Each number is 128 + 32 x the weight over the matrix's rms, rounded and kept within 0 to 255. Layers, rows and columns count from 0. Numbers have three digits each.

# layer 4 attention query, 96x96, rms 0.122, rows 0-95, columns 48-95
132166112174126109129158160133129133122131143139169084120121130138166123127104096167125141076112143093155179134119131167106141083129126162116106
082046137080139194111056066109142130159143089070057228190187082140084146110195168040134069215184035158070051174137177117196088222136175057147162
109130121135148125110133129127136119158119114117127159151138112135124134097137125122150126130137113119129119160135161127136116132133171128113137
071049165054175199092079076080154106219125059079071204190153070125086152077182188054141088203189087173056048189179212045184071225101197069147179
126135129139146114120136145141128119137130130122129132134135125128132126121114114134134111121115130127131131135124135136130119116136141129125141
073067170075177170084072072077167103226132053078070223200150043141065163068195183074162082202196092194082024204196218041195083219125224073145209
190189094168083100171169162163093157036131187179171032061124211137189112166088083170106177069058167076173232050067036199062167053146043193120067
137143116115149116124129125123121122132119119141148137125134114121119137111137120133151116124121125164148113145131118122138138143137156119122135
094060145066191143081083062059162103207113078099082246208135064134087159064200168061155061197200099213112014201200191044188101216125223084130180
099091153130118152099088089115143117155137103122072181153141108134114120117146177094108127162150103136085111141131163104126108170104121136146127
152144100143124115149138130115149112107155107134102149151200149165121119156109105122094131120181138117124119142136135141153123119178141125097107
124125152118136155123130131148112113164106121145144095100085120097116107104125180150130130160138117152126163139141130106085141124115086129150144
121131119128124152126112144168126099147128114127130088112105110107113112109111155139148118140137111118121177151115145117087137134128086127152142
114114123128100154107128126162119118122117132145123086121094117102127133118142180114153098126119088132132173153075123114075152147093081136165128
123091129150104121110109096130137126114131129163105121141116157144105135127155161121130114131131106136138130150088109120094123131100108156146109
123131117129121135131116125131138135122130119123121124129133126128118125124130128131129131129124125127134127133116119128116126134129120137122127
116143126117119135130151134134120135121123126122143116125120107123147153124134134113137124118099113130143142119118123130132143136115118113144125
113124136113134163123130138149121141155103126106155098113077100097134123104118150143155126138100129140113146128125138115115126127096107121155155
125097113150149089131117123128146128120157144120101152156147149157124159146134085121145108111140146104134115119129134155160102112153165129129107
126118127143158110141140123107143145135150142106128161145145144143135133141112073131122132116141170117122079099167123150179104100150169105102135
129111119142142120124105139136143104147143120132107119137130135132100104128115123139133114142159146111117139149134142123112112115148127139129134
132152103113102137138149145127128137101124125108128129138155108132151159137132108106135128107105118121140122125101131135134142145135141113131134
147127134138139106114139120097123137108124139155123152136141149133140132133141124116101133134157129128127126130139128123130147124143143140126108
127136157130150127107121125139115107134113116175135101104096135107119108100125180139112123160167096142130200149134120113088146138122080152143111
133146155115142142118141125103113133140094118144147144115123124116129107117141151145099152149135131154122137120160125101121140128125126145108117
132113125146167092138128139110137138144157139101124161149147135142128134148116066138132129123149172102124091105176141146188105105168182116103124
127137124126111153117119127150129105130115108156121100123121121109115102111126179131119116147157101141113172161103130099067151147106083148139132
122082111154115110120137110104150156121139152116113171168142150169134165156163083119142124105098161117133062116120121132161108107120169126117114
134161124107142153132138158127127119135117114105134130120148106113135110126110122138122137133133145126114141129146143116133125131148127125104141
118103102136079141118131115122140142111115137125109146153139124150127155141175128112145124106089122131140102138078129114112132133101146138143116
111110140120142140127136132136123151165118138100154125114087106110139131121129120145159136131094150128122109106146140127150120115108146117138154
115126136123129142115132121133122132151111125134149111116093122119123118113133153134133132143114124133124142139136126115110135125102106129144133
169093154092096135133145040087102186122178170052079247137093153193076147143141157115102198132147090075149038096134114136197167128182213145065151
170026185089081184187103081173145125098111190123056226070133205143079109162189243121153202188133083191202112080107061245151230100138155092090098
087155055181206103050115137117148106190134051117127076156162093123194140101130045135116071108178188089038155163151189046115127121143164149204108
161101150115185175153127056074064189162163134084074234088145169171076114105098174083127169142192064141158038089096127139211098117194213077077218
148188151137033069140175180153138128051095181167198048102080148144142124188109116166089162075014140092181187099108068157075125087098044190083067
116157145109132058093118177135148120118126032137112066155160113149161154120141055170107097120121157126078151178138149090092121154140138152188074
127171123180144139153152121164117155094165200141154124066084157140117108178041145134097149089096128094187155032103088161145141046134066183090100
153248150132060046157167140162100187074102125171196039073096148153135102139109067191089203052043165077182155064081088106068144048181113183083095
128201117189061099158174160155113214045128162151173027084105170134102084213073070183114181064036213064183167071112081178091100054123045166110079
128098104110117112108119129103130125161147130121127117143119119151123155118139104134145115156124146143119104163137129105147119139122164075155167
150164103167109103138147155160083143104154160156139092122108203129129159149062055179134203092078156094144133114106128187156065078185111146147118
158157140137078104134131113147148154121119113066149164147133057115104148122168100104126146136087163109173086157137149139115178117116138118082114
083106100157131170120114118113133125158135169125126137139070196129075105141115133117146132152108140130130123127096121135155083124097086088089153
081107088193151173151094124150109114150177114083118116184143172107119122130133113119131134196093130152125114123137095101112090173073111114076100
125122176137146136178087128169128090074165101123121119149165147143122127145145136128131113108161096122145141107104098125128086153131131139141085
164177119126093094137150093127139171142126098136128133110162074139147166135168128124093162146139182135165107143167144122109185138116156126126136
161144178117133094172110137156128132097138048135130118117172097096155110157116114132126121113145106142125138115181109119119129156158139152145132
111077079186090154152073100112150124144131115125109094147122116117096080157151117106123117167128166139100079144120127084161101156052093124104181
115147158127115146132108110104136112134103124133132104120114118138109061105161159125112137145158122154106146098129126091098128123117149114109130
143149154135168092123137132126083124185099112166152140098101142142188118097081093156092153129149087113104166109128150088130165072188166157143110
100116114108145133112156142065109139167115162148141117097098132137135128096177124126126111149151142126123149121141133129127176110107149081122140
146161108116185144119151167153113140107147125096084129144134172135161247126113167135129140157124112143166108159072104148119123152133124109116097
133113124124185162131133140155120134131148105114155152140101170130146152136092142127144111145085080121169166101121067154113163131166093175083090
108106124128197173131138187154092135111151152118133119146147179107153113117093102127143075131132085094131163106139098139106104101153104092145127
154119098118066090116157099131131132145093149143131130140161115152143127099129140135093130109120113133103130144114156122133154115142146131138171
140076148141143107161108147155098084136171147139178151148115164129138137144113100157175090087137085073119157135144107144195121111210112142156121
134121155130177159147104137152158155106131060107121136126123116127106115157106161109133109141133121134172114085135084129112145141082094175111094
137122174084068085138127061093152083116122128164127109115158109147097088092156154142124152069135089140112144105093133119130139147168190162172141
126133146120148120150148136169134119085146126111173163130113153123140154125115116127120101112098089082171170112106106140118155101162108143095076
179134094130117086121151109165098139126128101143097130152146115135197209131093128151096163130102126159116094167107138121144156156156148169154117
134106125128119172070108181103118141164084134149105107171128140113114063096049112129158127112130119155071134133097153128112089099161106128168164
148096092123122116102151127115112139182112169126121130123105130119147129119114141144118113126107125145100112146150122132152151118134136137137173
095143123139165139124128102125137125159121101127151124128145130147155142090132165117159153128132130100115128148141164142116108124133135112135165
164066184056129145132064098086102160188165113081114213188135097130026129155151230095117107198209079218058023138176106070176090182126136033165165
082064104063185204073057088044143095247141067078089189172177042124107169055174195053134070189192079159022072189168210063122100183100175071166208
147110151124119119141119123110092137130154142099116135126127151140084125183114141107110115133151104173140096100135099131141104127120125107154142
142125115130105122141112114118102142112132144113132119117120152135105120163117121120112135123135119139132100108122082151138122120121124123119134
176187111180098057190173129191103179031105215194197041073079244170147089230067079214150208070057184071209155054065036221100132043145078197098056
177187099183118067195161130177090190044120206179207039071095235170179100199054108193127185073114171079167145049071046218092121039136086185125073
151160131133135078154155140151122137096100122170182090105108156138149127130124114159154156108090163130152148114119099129097121103163096142123097
164130146131133102135139112128128148129111120156170100136097188161118124124125108157162137119109156153140111127123101136136117121152111130151127
107085160060177195035078054049163073254132044089082235195167070118072146047203166052128066195193076202081062210199199066175105222122189058171192
069114115107130154124124142148120119116138128106068146100149042110124143113186132093108116131139089145126172155109157069110159144125178134086152
114107118187125110126118135131133129136113124137124107159110159130126107169130102140154107117132138108117142104115114136139117113134093137145123
114099128168144098095147133097118141168146104134135114140120110095137112130121141126150082091127147105116157110108144103085116116165133147138104
078137096122130137139142140129089134122155135128081127088162062134127139115171158113099122107120105113148181139071160088093166136144172149094126
144081145120148114113125136100183117171089092120175134194099154106133130133084102128200103132116167136078104105164118119125079099139103129153137
160144100109130116114126127074124117132088102122173127138139106119147134130115124139155140155084166098113101131127127113134138121160142125148119
153157121129131122139130132118117129138095123123174100116117121116164126116092155136117139140125115139108118133128128131099122117120124102142149
121068144127116130096155151140169105150113132127153128177066116085095127109101138114180139119120139134130139124140129095092109120148119154105118
143106168126160099125130129120150139180133112139153114164085179102110113123099149148171099112155169137110108110160125142102080113131098131170111
139137117126129104158128110107124104170127138176170137126151161142179149120105152119115113115154133122099099124154138144161130119119102117193127
095078132157106122102147150146133123160154107132104137144124099088100109118153155116162108105114140114129159128101148080096133122173133151091107
112099123134127114124127141128129121165139110127115134127141126108127121127156144126162106114115136113111129115117135110141126125145122129129126
105101123154122104115147132106115126163145104140120136136144101113128127121142155130150094101127151107128137130106153093112127128166144144142095
108128121141126132126134147161123143101152137108114140126119111122122132115131126114140122120135112122151137125114132115105117143122150142078114
117135098102108137147107160121110124119131128110087110085153068119117127131182143122121133137083135109136176146093145101107174123150148126097158
101140087132136138141130155126108134107123143099115119080137059120162145132146130105111130131128091120124183122109145102090163119121178121096162
105128137143112172121144112178105153082163151117070148087117107134092105136175127117063151121129100127174154132112117128120174130110138127048128
179141133142139109128118112101131122135094123128180132150118174151160130141094116145151127149132152129104069123177109170175107129119112093185116
116114137107130121141134134131135111167127146153167121140102154096126142081081162126156121116146134117118123135154136112089113138123098141144113
153143150125132116130129093116138141109126122151149138138115166145126132138100118141104143137144128150134097122144116155158119130129113137137107
138157124134157150133134125152111148066119150078141134101125101127149135135109104116103152153118108130132151118136103140107126121090153111093161
114152102100139162144119140153123153078130164083088126075137092130144137152156088116082149146113092139125149131114110126142166111099166114070189